Weights of a small transformer language model.
Size: 14 layers, width 512, 8 heads of 64 (4 for keys and values), MLP 1344 SwiGLU, vocabulary 8192.
Architecture: RMSNorm before each block, rotary positions, biases on query, key and value, tied embeddings.
Training: a variant of Adam for these matrices, 675M tokens, 5147 steps.
Each number is 128 + 24 x the weight over its row's rms, rounded and kept within 0 to 255. Layers, rows and columns count from 0. Numbers have three digits each. The size before them is the row's rms in percent of the matrix's.

# layer 6 MLP gate, 1344x512, rms 0.0518, rows 504-640, columns 352-383
100:121148117094139113153138101156134106151106137141114144104149129155145122143143114110146100139098
104:126167155125144138105157143118121103135079122133154142118122117161139156081151128132107146125104
099:117115135097109172149135128083120151111123105134177144118165167093128120114077116112100129116200
100:097109089099093151099146113109153126106091152072141096160168106144140098177143126151146178104133
099:098086109147127143149157128098118113108149118151103099163167099157123101108139083122103138112142
101:126088141157143148112100132134141125093176125173144182118115127124119128086141142160102143113100
102:146173145126149110160148108112133139099113086143118139107095107174131142133153133147146110157143
103:157124130112126108139138124112119127176109115148185160131120160135136136082106087141132111087129
099:092156123138113148133112091154107151097133106084166117140138142123117122097173143151090119093149
096:133174148127169107123170110121128124131123135073141108135086098121089134110158113161136105153135
093:093127090154139099113113161152097151116127170140135142112103137126126155161150146122097135085124
103:093105119102098158127119139128093141076147119147136124145156116155100123143128098118135153127145
096:154123105100116132100113164103170105165150095106121185123135128102124142105159132106122116159128
098:131123136171070097123156147090168171141141151135136112122169107098183119114158143149123095177148
099:088122134117153128143152105084152159131108086137149093102140139159119134122150119191114118129096
104:163144092141117102118135124083105132103076127162114115158118134091144133162126137169111130144085
096:115085145126112097122105144150131142136100166122096094148141124109092153099166152162118146089129
099:136097144114159112156167113114119124100067172169135131139173143164161139152132123096136114103112
099:163087102098141111155098140145177119125130112145160097146112148140112125135105128185119151122152
102:096108114126130122168116174148106115135118105169152115094095159146129153115115137137134104138135
097:130174114131157115118130108108142170089170165161164106139133105144069149098153138102089114164126
093:155184164117155114140155177132088127129140080154135115154089175152163130135108124162142108119080
101:141130125155102125130106123085125134103134138138145149104117157157123128178166114143128113151145
100:117121106126140107087123103143107132126097119163117156145091124162157117095149106111117175116171
102:086144126086103080121101100143127119139146122152118123114134118114130177093141138118141112111114
104:133112087121128121137139155091152125116121150124118151127131165156110124122122141130129170118166
102:125159150155124126120147113110137120109137105142106143105159133133101182090100094174122094129147
097:139130151122112092115140110152106100149142117152180094108116159168171129156093145146085168162125
095:116158149148134151147100180126132088155176094138155140104138100155110133093132115107119145136176
096:141158117093122134115169106101151097103114131172112160101136145153138151102135158155117147148143
102:110120150124109131149130130097124103143105074127096114148102132127140106177088144127091106134142
101:093142130098171096099176158092146076166112110122111121180112159104155101102087144170152126067166
100:114133157108126122118162089084104115089112131117159146110107141113106129146133124111127169113112
099:139146143170125125162150143114175091131115114124144150148111140130126148105154088162118109132137
097:115141114114160127121099099119110099101159146129114138114127105110121118120131099129108132081121
100:111131147136127084157160136142128108170156126160156167112116126142163141124122110153149128093115
099:121114147143199145125124109108111120123103106088146108150095124132158107134082127134143138143130
102:147135146147168130141116174096104094148159113163112129103150111103145119129138121121085177127133
097:129139149141156117114152092089139116111117136123104119111117150150119117144116111162164114148099
099:136142126117103100117165076080123128110104112132127155124172160182108096159114117140092115175141
101:154121118119158111152150132066139114170129097148114117130141147107144139119127125102158191128074
096:110084151120142148116145104099112124144145151147158175146149122171115127110137177107109124091148
102:109113163144148122149110115150131121148131134130122104117128088093128118110108142108141105143095
102:111161159132155125146162144112145140160145118125166110122107118114109189112150119143102140140170
107:077133130171165105153130143107133082147147144151144119115119160122102117128162129128117154101138
102:150110117085077084129112126108122116120108105133087150136136126077092186133123101150126122114144
099:126149108147142101167105176146136116117118067098141117148146149099165124134090132130128129094123
100:173123081100150128117123139116148107112150137144138150117131105160145124179139113106125106096094
104:119105110077146095118141115117165107139115119130139134156132140152115120095168143143139139104129
098:150098159113193081129089150111090127102092129122110155164103109097106099111120095102125154151101
108:138163106132131120124185104111115110138115110107141170159113143147135146159171141131104141126127
099:112131115106128111143141131151186110118155113137120151123168133094115160096124120123128081157108
100:119080147147124126136166121132112126094104139135104139106124137213152100138157087124104158092157
094:110185082156139122118135151127120131152114144166137111139128125106129141124086149160133113124153
101:133167134128110112127112126130083108157100109143138125094175165161112123150140136163115138136102
103:092154105135131142085120098124090130105160145138112125126117144098133129165133117145144124147136
097:138143111124164118124111119120145124131161143133161153160118157127103134116163145164146107162123
095:112094154115111119150111116094106159096142132136147165135187123124094130139162130151149090150140
097:123098157139144078119117121135127109089104089123159136110174151092154129114087134128123152124106
096:122167126103089119111108162176109096150148153129098138108174122117115120143134126125151141108114
099:110103117103129126150169161139117097121110150163129174101102120118153156181132114162151102079103
100:129103140121155136173133120109149171103094093134119125146135135118099118152112136094131127142093
102:166142155125122147104139121139151144093107084130163136111146158126103133083129129152144150113139
094:085128111096143083105139092097125077133126140112133151139134143114156104098093104120085147106107
101:094128116146148155116164171135110116133157133161100138134172151096113156177128138134107150157145
093:133136089100113149161109125167128093125144105155170149130164083097134149104119173149093116115143
100:103105138125161108154126137092133105149097166114116147126112112149133121108138109175095136135132
103:154106105176137105136116148105123094105126093124110154159161111104142137137113131168091114081115
102:087124162128114098104130108089096087113106108152127156174115157115109144143138137110113140137136
105:114138102156141123170195094118090126116103153178130095154128157112150116125115115124091124115171
102:145111106133165063121113135095138096092147128152102086105101125115182124138088155153105118127117
098:110134088117161114134160148130153158130160097125127161164101127116142120109133112097139147127153
104:153139111163156153138120124116119153171092136129149157134101118123170139168134121172123119147172
104:137133102119139139093152126133162116115118156136164113168103114139163127105098182150112094166140
096:094156148155153086122155127145164150153079133146150096110095160160160085154164093126077120129151
101:090118134101169096134129170156108145093138098128125099152141164113130163112128152120126141144135
097:144143090112114133122160110115125120139124112136126118163120104125142132112178124170138147111155
101:103114134133108150103137181107157100160146137161157094166154143119098161127127158169117143128113
098:105099145113123101157104103128123058168155123141118140139160125129146160101133104118137121159133
097:109110144125075149132109144114149165112135141091108092110118147157138084150147115117115144092154
103:118152114125118143140114135078099133137111083161113145152117143169135149103094074130093180098134
095:100152086131113124117092164126099105096086158127103131162122109135162165123109103147161162105172
099:153098085145112098122175117072129109128149158146161114151126102104126107115087158131126138144146
101:097137138105175162085103188095125149095163117149162146124123155153110149144095119120104117151101
103:128119099140163113124147171130155113140119120112180120120137105160169127113114097118112101101115
098:070160158139146145154141141154155112132172121170104150108118132106102130150102108137093161129137
102:102117153125123109157109107125135116161129132098135099154188151145151090131150130102124135078091
104:137156123084121102114154103095110079140145153108114097112123147107130098121132128120160174169142
103:124186082172127120133174102112111131099156087152117171115103120136137166128097115141128162132117
096:114159125113139155108158150130131137139098152133145168154150105156149095158145125121141092138119
099:096159110139139156134115131127142127137145093102176161113119144136113162137101124082114137150096
101:087105143143107109142182143122138095121135145158182129152167159141201116133112076114116148124154
099:115105166099132144094158131089120135155115128117145132166109108105110123145147111133124127093126
099:156148114157148093150131087149107135128124077131163155114145157144110123108159112147122103144177
103:143143123078153117146118131113101139135099113113175126136129142128138097115138148113150191108106
099:090093141093147119103108135137108121108091131132096124160104111115140118124137150146114119120151
102:120130155144106136119113131105146132099147136075107119161113104133154114153168114127113136102135
101:145176132121185109099116154143129119137135113115135110161170127102136086114133112148128153152151
092:089131101116113113146157116101133157119151140129156153143090147144181173115109102143160090129159
103:116127140070120167120164111086143084113122105146159135134103166147142145101141145150166165138136
100:126094158119132133139160121122145146094121150143137119100169109147120108109091129097118103107150
106:090084124139139137154091136148155130158135097152111161117139150143129185152135126106069131161092
102:155110124124086110135167111115148101133152102118129105160114148125141138170146087150131088085119
103:101091104089130106130151125141126141141118100112143112167149111104138131143159100093131160119127
097:115139154138120146159108161136131096113128126124137136125151071162129124120140156155187161159147
097:097108075180134131070145105121174140145064126129117105115080115157159171150107117131109107115110
104:158111154132089122099107136098104136119154139114173135132124133172110136152103086109125142136112
100:151133091144110166097103117116134157093098151146135115120120170153111164124128098120144104145132
097:096179093109132104121094131118160117105126131127117157115096127124074117100115106130105119114159
098:121109144141200136129134133099127096095079127156143088109083115098151131152129098181119146096140
100:120134116152138098150168115123107101165143082146086103112166178157105098090103105095123109111133
102:142119140167093140135129101103126115096161100113158097129105134163172132129144088114129151126172
101:108161125111115084123127115066132153092107112140163159133137162131157195091190112144141122131126
098:147110152152128133099187120124107179116145104165175130157135104108109147139091123104151130130104
100:153147125137108107163167126135110144150141126150121118148103181140135160136163083151149107104126
095:153074085164099154132092111094099097087092169134152116142170142110110116172147108115084150125127
098:139127129172111146121154128144133103130107105151182115107106131133109170107100138166107163117127
099:166103100116128096128100149085120097151121121137134159130093183115152166133163170116082148156115
099:121116119153137106123137113094167124151111101142102104151096091164105132108124147167151125143182
103:134115112135111102140124093135117144120130111135142112127100106139118156135149106143144170163143
096:105161151174131105157156166114188148114140135139126116110132154148141104082119102131143165098128
100:135168107159107149101167138147159081167079093126136113113166142114116156146174157130079153098144
098:103121113143130160129178103102148169160088095099120114102116155135104141179101128116126119155115
098:139174160153165124087150108128117102142130160132113142128121132154092133089105099139124161128155
094:150112090097083078106132170104157141069121129132158121140107109087142134117152137090121112081083
098:145089141143145079156109129096153144144128143157137124163098118102169131102162121141149162143152
099:100136096160162095125167150065182139135097144096153109139157135147109142108084114164105127091158
100:121111100130147110136136111109107109111139142107128145156135148144093148135173142102137128135104
104:101167149151106108137126138116153112087142105161115165158121110115131141146121130106088099119138
100:112157126113116118159103103080080131092125134093136130185147101106133136122118099168148093131131
105:160130148091160125122130113115143142077117115151144156113136113152108134169113087078143101139104
101:155172123122088119124136138131161128149107106155124121097170146158120092103106079142118123100162
103:122127179121135153138151144113165145139152083174140162147146146146120151165107102135091108115146
103:140146116089121107091110127149148144141135073177165128130098157140166156115143120180144118105090
099:135118128116132097140165153110157086162106096157132107114147128136146092129125139152088159118175
101:163138147125113094157136106096156159150090128150142121108152135138162121106127105122082143120115
097:148128108121127139162099143130115116094145120145137113148121176101140170113120106144088176131123
# layer 6 MLP up, 1344x512, rms 0.0501, rows 504-640, columns 352-383
100:124108101150159131101145141157104087127110129086163144166125166092126151092134098122155119147130
100:095097102128124097107104107167159147168148137179101126111111103109129142138133078148123116134099
097:153111127173076115096088112132106121128153086127146125145099177113140099136118135084119124137134
096:133151095151144155106090101109094140134090069159113155144107106100106149134133147080121109114120
099:084083186104150096164104122111166142165124126117134125145107120134109146119122170146167143109096
102:181102140083126137136177101112123118120153166147119145139142121137090140075144135134154137122164
100:110115141117173163150158149115152115096132134123107165141144106151165087163141172124137145097113
102:101162161116146114145118139139155137121141156104117155119116094173142117117125156132159117142143
100:153151096101130104077131112104150132127155136099119167122104141143173134143112130114101108124124
102:119144142152129158146142125081092128160146105175168121126111145094117095136101109132118162168097
096:112170112101133118118128088103090133153141099176135143131146095152109134069158088166106128119141
102:133113135152119083107112152135139151131132095143140111148165106165112125125125105109132161141111
099:138114156133147162128122099143104135143122099172165105126141099156101173118145109102135122117132
097:127158102111118132140079139122080146122087135127112097111098154150119147091134089142121072168094
098:112110104121132138100131135130176119107112124126146101130135130102148106136145101127137089091103
102:131169168138157094134102196136151142141165133130105134097150109174110108135117127085108104141166
098:135158134161167113108093117130116127156104119080102093115129117092147112106166091162148168092101
098:132119162141095082109147116084127131136106114157127138148140141121124178165138115091164154102078
101:132157087108069117120148123142148107101150092101149125143106179100057127138146151167091109104179
102:114121081096129092125079142146126092130156095134155137111116127128131110171104148117104097138105
103:099096119115111095143156145130139112138089115113084136101091151115078138116161138096155156097081
093:139140113157081116136142099160137125146100093127139132084131158117188167096116095130101085104154
100:099122100128135107116097128160137149092152085095128131119189113144161147123094163132161129172157
099:070140157137167160101156152146141119114102143092102113113123129173147098138117114152142142114122
099:141187142138119110140112118094129088094146123134127109163155130120123142083127136146138109103128
104:113114109146116178127115127137148128099122137095123146108145132122126132116160109170174100159134
104:101113129133113103116096130119145114131093127111127146141135166156117113121139179118090152152129
098:110133073143123105127164142086163119137116120112136121081093097114145161121117118135155105116152
097:163182106109145109071123132175108122140081137117141181126117144164155087132157108161110153141158
105:100136165156133149136126105095112118131105130123133102094121094162120129136143153110140106069111
102:113110141114139131102135117119171110157131122157086116168173131133080157130149106167144138106130
094:115107153150115098130143096155147125107145108167103131093123151135091147143103110139112142110102
101:163131090159117104126135100132125101136139142084123155111112108130170105154110092113116124080127
101:089113117112098143113168127086100070143114128145131116152143160168092128102097146152116115164093
096:110125130159112149104115114137110122137151133101096135153139175109113172137098138141110122119127
099:156097106073058146131167131098138120105146117128111114123152141146106109106117112121126097155110
100:116134081137124103138097139139127082150145156120102099137138092162072150127159138122130116154154
105:086102135174116107148127109119099151174170107162114138092128096108148139140157146118097102122134
098:147177146127139163132110112143135110117150149136152106128169132169138132143157140116131133092182
102:159142144087119069156138122122124120152118179133150126172120093134152109135138120137084164153067
096:099150102104087145164189125122110093171145093091122095189149117132117110128104139154102107128156
095:105140096113122097139136156125142105091176143115086132125128139119129164154145158117123159154103
102:137132089142173129154136108145148141139102145135131108136111107093121139092089148121145152133094
100:129149157116139117120150141135121107153093081111082120159134113097137121156081124187128122171169
101:160179108128094113090146162092162097178165111138128149164135115138103100117127111144115093146131
102:138167101143127116099129148134140152122104146128159128157118107110113111145122122100167132121085
102:154157127153160121169107136131127153131151103149128088157140158103170179105110137134126119074144
100:102120153138102158165114138149100116077170163137155109105127106092168181174136146121145108113138
101:157127129158107143151157149117105137145147141135100115112091095122113143121150126141098163099147
104:162136122123140119098101084159121132161127160157167139140107117118155090120099109154145128121169
102:104130108110132094115117082114123094085156125138107091135114139120124104128124105101099120121123
102:135137110153099143126129132136136130140091174145114134133153119134120124112122103113170157124155
102:118120145119162145182145136135120092115125116121134139128139136090147125123087153112102134121106
097:138151159096122105157095127107148108108130098122114151120135120088160122112129105083121151100122
105:110135112167112148123132121142116139152126138086178101122135103146098097096093130136101154185160
096:142114124151136102134153109102155158128123122136101096132170112143117093168116098131165156130156
099:109101126127088101135111118120149125156128122118132097148143158102156141098084110132191141107133
100:136176117128159143130101150161107099147105119131103144135186141190129123149170141134132149139104
100:161085119125135170095109128129139118124130152172106132155116103118126168143115170113111152099154
095:121116155097147157114117127139133130106192158132122121104119102155088141083144161089115143085107
104:059126095099120112112155131123148117132137130145142152144131179138088101161092080154126125143147
101:109121150196147149104113095175140146088136153141132137143092075107153144103145109143165133154117
104:088113112120104104144155156121164155130143106115134185108101107155150139123153141151144107085137
097:088159150172132139135131118130089153109096114127145133173119120127108129087176093156084149129128
101:140125101102161080116107159158136118118140146125138117133139084136169134099134163145142153129128
095:131152130110157131156162136115144145107136126129131125118126137121120148133158121127136142124090
102:160082154131146104138151115140095151131115182083137128126092164097092134131172133138181096110086
105:124153100108127138128114138140155129125162128106078114106078096130076104135095088114134156130142
101:190163145125177101136117141111126129109136173141118156136164151146108135131134096117134154133128
103:147103135155089134084127087106149134144115159146169130124146107145142119136143149102140153168140
100:119168121104084161140112083115132146165123110135116159175102150111072105124162119184119147122162
100:115104157163134131139139165132123139143103157104122117155118130104140133144167136136129110114147
102:112103104159087121149148146148099093125146104130134134098162089117161093129125118156153154102128
103:148117110166105126104114143153144175124158083110108156155105111104145160151121107103124129104123
097:140151136114157152138142148163117126124120120133123112147145102105173143100116129156109117123152
102:148102158149100144125119176141130130139123151133068137123119150073124152111124192139104133094159
099:075091161143113161079130126081155126094160096110139126129097121107146114155137151125163113128081
105:110164090154181113166145082116160127095117156122119155139112140165101129094132092120155144136137
099:117100138131130098146135169140113164097113113137112154134130167117144126144111150149149071138153
098:138137159142115141130137125159123140127090109138147155134102123165088098169135082092076135114148
102:125101115079127137138126118166110148148150163087107119106149155114110137172136148156078126136150
099:172094154160150094128137144125144125163158181111136117113152140122145071106147139120140123111131
096:100132102144045138162150156137145151136116112169116105156102133087137110142131084164098126089104
099:116152081108097157130150106134150165140130146177095169175111093146101116124143144162150132095176
103:121108130096170152100166120114152139108179122105126172123136133100148142152088156120147112116102
097:117141106171149124133088146116100148100128134142100153129103161099137106117113126123123141119133
101:132135147177158108097155156109154078178124157103122163107111124141161139108099124139094157086144
103:139139153112073130116151124154144137132106103134096128172171097089146156142133138071135102101136
103:156156127137143120141126163126149155129126143133080104135105170141160145138112131067107128178123
101:116144097109131131129125106112119117167139129142120164100102151110139132144115117166102096145140
097:091120164141110162150146138131099124117126092129095138148112108125148100151100161148156139103130
103:133145096154137146098146096113078140154118131094131113125078170125098107153160098096123099115089
100:124168137137144119136114090091113121124148141125136161150132116144099171147104109126109115163132
098:090113131151102124153138153101114151120149150099126117095092106095132115098133123133166133145111
104:140099167168086089174141175148073118134129165120147136108121143160144136160124123091106125078112
100:121145098103110138167135136144126150106155134111146101140139157105122165102110102106128123097135
105:109139166107099093133110094164138094147102138139111147154159112105163161111149106116114140164121
099:098161142147123168125093147143122117140125159151110085143127134128077110116084101162163172124109
095:141132111129116096131159133093124155075124099128122128148114145097112177103170140097172129138104
101:137083148114143116101120111140121150159123143160083122134159150126158166134137091135130130151146
096:136104119117131150100144135129141162139106167171120130113116153096117155081134074123122117122093
102:125158118110169149144129171130136184138106091115125137148150144128132100161144077137128144120146
099:107135179148127117144124162127098133107156123123073122110126136144118120121114099114135112148138
103:114127119154114124116093141135125127075151152147106085094126141130118104164140160144183103156103
100:112148153106107131124088148134080111068136107120118168137135109096110125159112083120133116113106
101:112134117106162145146140140111086135120096070146147125123091144137120122103122162148100161112146
101:108094109123088163161141162121102142168153120127111173138101155087111105161165108147128101139133
098:127098137126149142155119137169147118164123119168076130139089145142110118108138112126143106113153
095:153130116114167117116101094144170099155118149113161115151149140141090116151127095153105159120118
099:161088098137095153114117125111138134144100156160103110117116126152157152122101111129159140160108
103:109110141165112090145132139111119129110113127156123076101101084079103142138106114127127126149122
102:161155122138167125139157132136106163122135127094124166144182102128083112167117098111104143148152
098:115135174132131120132159131142119108095121151128130157123138083107106148066145063115135144145083
102:119136117138097088118108136112121086129125150126167118138156130124148130155134109155147137096098
099:103164136144096148153132109140109128150166105124103155103100107086097107130120129158110128120132
099:140136157100118093157135102097138105116150141099128135127112118125153156110165072129169122143104
099:166112155105141114120154141117156135134108115138125096148128141144153135106079118152079139128102
102:128122143137178109153128123154137092134141099110106079169087132139141143108123167159124098138127
099:059073138185113129157129158118120116180139107122110109139100162110143084149150149144090145087087
101:140102147098148135118097106095161157144153148128101130138144132101151132167117145148104113108123
099:120163143133166151106134143144117133103162134118124144102135134114154135077135113103160182128108
097:113103159134159143109127120124087117106126114124078138153153173146158161108122120162101154131158
096:118144105167108149150138109110150102108075148093130109107117132121173133126166130122104174139117
099:113117145083122151091113075095128163102146132106134119110146136105101126123148161157159095110119
097:082166137094080130105144093145087118144103139144143100133104148141112161099097137115106134112124
100:134107132169114177114114146138114130163134123118131163077138142105160153135157125155141123131150
100:104128127102161084135139121175147102142110130107126143155129136144073153114125141102161180139128
096:141062117118125106090134110187157132121116129145113158136104136170156145111124105168147139119098
101:119133137121147149109118120117152122120141156119101116090098097133132142114100150143121145099072
100:159102129078092119114114110168156147145096164165107130095127119136159128168149117100170073134141
101:136123098145120161158149167155121109109166138119132159131120101154128155126119178123135124101123
101:140162153142134084186167126127156113122129121105133095118101083131115149157122132169116137105151
099:125089090133129109110119089123158139133131128139152127131080133155116136110162140125130117171117
103:124112161134143106118109108133126158185124097192114140130116117124128120144128083152139090126185
101:099131171123113165149139131158130135150146141093122143146129138143122137144145118113113124142143
100:110106093138113138096134107115170143121123121113124130101112128118166124167109138152122153093081
104:123149150153124154139108171121123179129128120104148150144108142106098168109113176099112090099141
# layer 6 MLP down (transposed), 1344x512, rms 0.0286, rows 504-640, columns 352-383
101:106158165129135129137093133159091078092118114110118098151162102130099139131141119152118156072115
102:156113127137139130085119126096111155129128133125131106122119167082108139116168131173153117110144
102:157104081139121079071110130117133122118173128121118162081106114125102128096149115118123134160127
099:086123084141076106142112151118124117147148185079166151158127057184177163136119102175141156131115
097:118159125135162104130139125091138108139108138127093136116132170150128118106110130123140158092096
101:140127088152129160149156095121128115182109162151098128085108150144198123148151154128110102120137
101:126100134131118140152143152131152107145114135135145129140123143143128110062140168121122078108129
104:138111126115110121144092098111129119117132139122110111108127150131142169100128141128146114173107
099:144144135130127181139091128161126118091118119099139130093146153130127160101119119156124116151122
099:110145118154132132087149173138128140140150137148158113095122101143103118121117131130128152128134
094:119121142122100127118099165130149097115109100100094131107159156087160092152087103079123146127130
104:133099135172150141112099143127108120104156121099115148143117139120156100118121098094126103143131
098:115090198136149114113127114121180149128149108141128108156128165134162142173117126111099157127156
096:165113156157124119160121119126124137116154117076161112117194107120148156145098066088134146115149
104:161102139146114118129118102130126185129111130117137129134132104150133149108106120144114182127092
101:157133134087164134108125095135142142111141102136155115109108130132123164121170119132118171111124
098:136148122120090113127121146086095145146127147069148109136110132142132134078116132124166137163119
096:125108117127131071151109130133139117158123126116151104142129129116107141158155141142128160088107
105:126174104090132105088115175114181110138120091152134097124146133127121108128103172114140144092131
096:116100095143126124138107140146126153091144098094100120143100153148137120085157127096129170143091
104:145146129087119114142086149091156110126108124127102167168137132136118112166112164152109175139146
091:115168092131135147134158153144131155135153142139131175156126129174073147098145153067131130123104
098:160126152098141122104186102099159160147172119159090156115117114100093138130101115102165132139149
105:130160121118126121175062151094114168134156131135135148132118146135082114097110154078145115084124
093:135100145090112111136141123096108115087109114163089138108112109159159167130115107134127126130135
100:144099107112123131143147157178138084101144149125132147150133159102165172123139113154143106130099
107:126126115141118123148123113124166143142125172118097114149120144086121137134147141124116113141159
096:146132127123114128160058118130133090148151135112160135145111130137107147151164095157175143158152
097:139117109130137128107142152119165134129157117151120113109120118134140168121110134100136105122123
103:133113158131139067098127113117108116103137131128132105108137116131134125145131164112089120107165
102:117128152139149134087147094126131121109145130126181176129158127098135106138154119121111133094102
098:119094094157102107156171083167127099131149104155161169093080173138133142084095110147136119120145
097:126108141128145142140147150176130111099108164125134130132121144136163115115141101143098093080119
100:124109121118123136127144124095104112151107097177159092159107098116108137129166145176139158118115
097:153138113137141054124147165135164084123160158115132113068130151136122192102145113111145150115133
098:150116131121135112127186178116101171135148103155097148164099152126128153083142109098167131130113
104:121133089106098100128140108125153090183091142104156095146136120150124139125104118092150120146161
102:128171132113140108123156151133111163140142137098095091057141154111127128138080124129156146133155
096:124111142131149142097104140170153145118140122132086108135107123128157112171114100156112118090096
101:105118113143127142134154095154128147163170149147099170150117162146116140091128173102110143137104
100:108167111089115150133120107075153104121122128129149132153090134117140183126149127101139104143142
096:088078127161111101141136161131141131129118180115101134136111180109085096136132121181151131130118
101:116160138119149151113132110111084089132149126165100144117109156128127121133111112121131091158121
093:143133143099156089125154097105136123162126099117139142134167125156132110100121132108126095101127
105:145114096150176111130207101190129140116133098141135119189155128088092129103133121085138094124079
104:130117126102153161124144108126169143099083140137124117112097162138123091116136146144099167114119
103:144129142138117065159171136168152141138143105120154145183107152075136132116128168101165118142114
101:096089132098116144087133146087163112133152139185120204098133135126125172148120066139168142109158
099:156141097137121114141127150109122090130117126099117133147133142114129171161097119114133132150085
099:124140086082169141169122148139161094072136128125123131113161119176131117152119119156125136113131
103:135141131152122126151145169109152168124155160145126152110112141161097140105111099136115108089129
102:152164118168114129092156169137129125112118117123166170124176161142134163142150123097114097094127
104:073089114105123064157103131085140131120129136129144138091157139148124096098099139117088126105154
098:121146111141097075142156136112105116124134164128143134160168117097085116168102115143114135153137
100:121163156119095157162115162137162189116140132107144149120109110119149115117114119137158133128148
099:139174113151136087097136138145180118154108103103143126114083163116093090124142145113141113085106
103:083090096127174153144125147079133142161117160160145116147118112141084156133100134179127135105139
097:100178123131162124073121168119180137113106111139114137144129150089150112131124120088128121069072
099:121159081169132127158124139128141118127124153119099098113080141179145128144088118137101155116119
098:134124116147160128117140123111114116075131100131086104096157108169136151145159108171119125150148
103:124124152124127127131166155141151083102129108112177148117187118128130114141147083130120160128114
100:089115119093129159114102133099117100150118121148099060114120143132123168147147108166103116151143
102:113129116082117096120109113112184131120067125134129172133136126122089154164149122115095112081124
096:139135116139156117132118109132115123111131173105115175060095140098125140144116122136118136168158
103:124131121093134162124164106078124160112103145187101108128115136102103126141109169180151104078119
100:120172129131146108133101155120127156101091067128140147147138126126150116118114119089096131108148
101:140152137121167109106134145123146197153088129153164118151134153122105154093104127102129082082139
105:140157108111147119149131100114115151144129123133118128142150121139115124165118115071117131169082
102:137137120135132123152116124129085118094127182157140162121100183125134126110117100136140125117095
101:145121121160079161087137134137123130131127131135140126104124111116099121138136163126186165120130
098:138169116119140177143128125145123143168134147122106081182105152128149118136137104131098061137124
094:112154125120097156120111093124108133132122150099120121138114141127131174149142148126127177138162
102:178095106134133126097138155156137159142107151141095120121148077168171170120124137095128098137107
102:141168148156122148126164122107083146121129114110130142162143126128179090134084136130117113110080
094:124111131137130155128139150089092118137137166114117119158135119143127146085119107132135074133151
101:119088127129143098114119139129116181094147163131160133146130155132113118127116138124135132141164
103:110112085110143112145155177162107173108130101133149078134106139122149093142116101212154136116096
101:097143117165123127147098126162130121143131132124138119123133134144117130136149113139118108158175
101:119121167144149132114119131150113127121133157136117138156147130118084044162129171128090116131104
096:120095106142117134149143124160103165128135111136142120127126105136139158135124115151151131124120
102:126130105123131127121150159101110137146133114145125112112100163117117116134110162111077144113122
099:146108114150103065115145111160113157111154093153148101180126130119141143125093146134114102145097
097:124102132127148157163135078144157158110119142169155146109166119120121153126134118112144164128114
098:121160119057114092108118131135116126134117144132129144120126070141080132181168110120091150101173
103:145143138133148165106116132085114180120119140140129137111116134138109100104120166126131166107118
097:136135103128121114098084124097078158066146124147119105140110159081103085111123105149137152092133
102:086097105145089114128139073135129129138135103149170144144116138144111154142119104084100145105105
106:142109101134148083147109128133128093075117124140123079119131107114154120109141104149150090129157
103:129102133176127142184155139109121100127105165128093140167159156133137103124134136103162146128116
102:122121111099158174160145155108141147104124134122105110113163098098124159149093116147142108136144
100:121078101124129090097125139121125092124145150106158136118128115165108117116082112138141141117119
107:138173091138118132141082136206146109151149133116123135099111166089085122096093112172131097141097
101:115118124159153124138102127077130094134140130169175142112111125120140130085120145114099123117088
101:144148084153148117146151121123156120083150112145118136128119125150139150172134079129141142154142
102:119179132082131154109129174141123166147108108120146131146078122140148081164152179122086172132097
102:121142141117115117078142186142133088099102171174130148160182137105070093132115135158168161180128
103:115158141159176131110104157099141133140105137111169117138164191149112143158114126105163148113165
099:098078146153102156110143097080125142127123156113151122143145154144126088127137113167115109118116
094:183145130127113141126112147146145089115114092112149111182113103094117137150122143116175145089146
100:163085082092167115135143123145161089125113151114141132114143149182151125147128082171153121156131
096:093133115147143202166136105092081142161116146123154122123131131098094145098109130115103123187186
099:157097151110122137128111157133154135096124108145121110150122142096084111114139126146135122174137
103:136109130100138120149142129135111129177125147161139145096117152131145097118114084117170193193120
104:135110124109181081128142132132140141139152143096108150183123132096141150106153140132131150122114
099:124154135121133075075123135117160155142126140122131146110126103133150115140118102113175119128133
104:112145127153126176132113104170137130119156143146122162133112115103121134128141123134148147147125
101:131137173093112098158150128127113148175127118135118152111112134140124073135168128094112147129146
101:148131168138109134144149120158129081149127101086125136184139121113131153107089139124157112156167
095:122111140108142132169090148088123103118162139119118141109145131087126089162165133174136100150161
100:128102090137128117155093148117094118162155137141140152152108162127175151144146144120099125096112
102:091152095162119093171126121072125134119093082153143118154182129114137117106072117147100081138161
104:116124128087141131093144128102124101110080112151124101145110111118149137130134066122104116099121
102:089177078110104150102171150056150118111127116117128101128119170154107108108146141149125145059094
099:113125125096162146149115140113112110071069104140127119131105116115112103102101148129123118133126
098:110086115132139125107117102114102116133154122110160112145120121128142141143102163108130093148120
100:151120133131129093141123137134118129168128156134127099131115134157105093125126093116129116078172
097:122124119112120097090120097142164075115134137139129128126115162155063123128151126088087145114108
103:129125146147132158118178130172143139110144142106118072206122120094141162101139134134149084111134
094:112117062131085135152101118151102131165082153188097130113091136119093125138160113113119063122108
101:144120114134134089146104132130123136137138116138101121103114120169170095127156108148126133101139
098:129100130133123117093115136141097163125131142091085125106159103089146107161095109108122096139094
095:099117110123092148136136126144142108136122102103143122111137124169144149115130130134114121141204
098:099123155156119150153070155098172086134156114185120126117115094126119096109174121153126132153122
101:160087153147117109147095122120131131112129134130168145165127122152177140133142140099122103113138
096:118135127118128108139128110127097146089116163098175120132135144086146148110142153106130139116149
099:141111123091124096139148114127121191143095144144108134112120140103143120130162181124111147105109
101:114106122164162133102155133109112166124149108111105123139131122173113141157103160138123145177145
093:096082104124093110164091119124111127154131128097115129101124137136112177129092159145162149121077
104:138166101054145122123089120174148130111094123102088179103157153150110134138130107144118159100137
100:148147115118132115118142126062123154098108155152155153105136139186121137138174113120135101142202
101:151102135145111119112145130141125122102141181131112133184140109124116108093093195107111175124140
099:125072128123115134113143083040111113088111126135121130078142127122159126150131154131154111133136
101:141129155190126126157156093172170117120127098094104120110149147132114117107185118149119143111161
104:111140112142135156109140141116095102171174148127096100116111135155119123149098137097143126129135
100:115144140099152122151166123096149130110091147121139128138135179135120148121155151140130161117121
100:160194119172106162104139102146212119111093099141149118132146100121116134113113132140176126140121
101:127127180120114139125173134147130130126135125161121116133155156075158099112124110121091122104113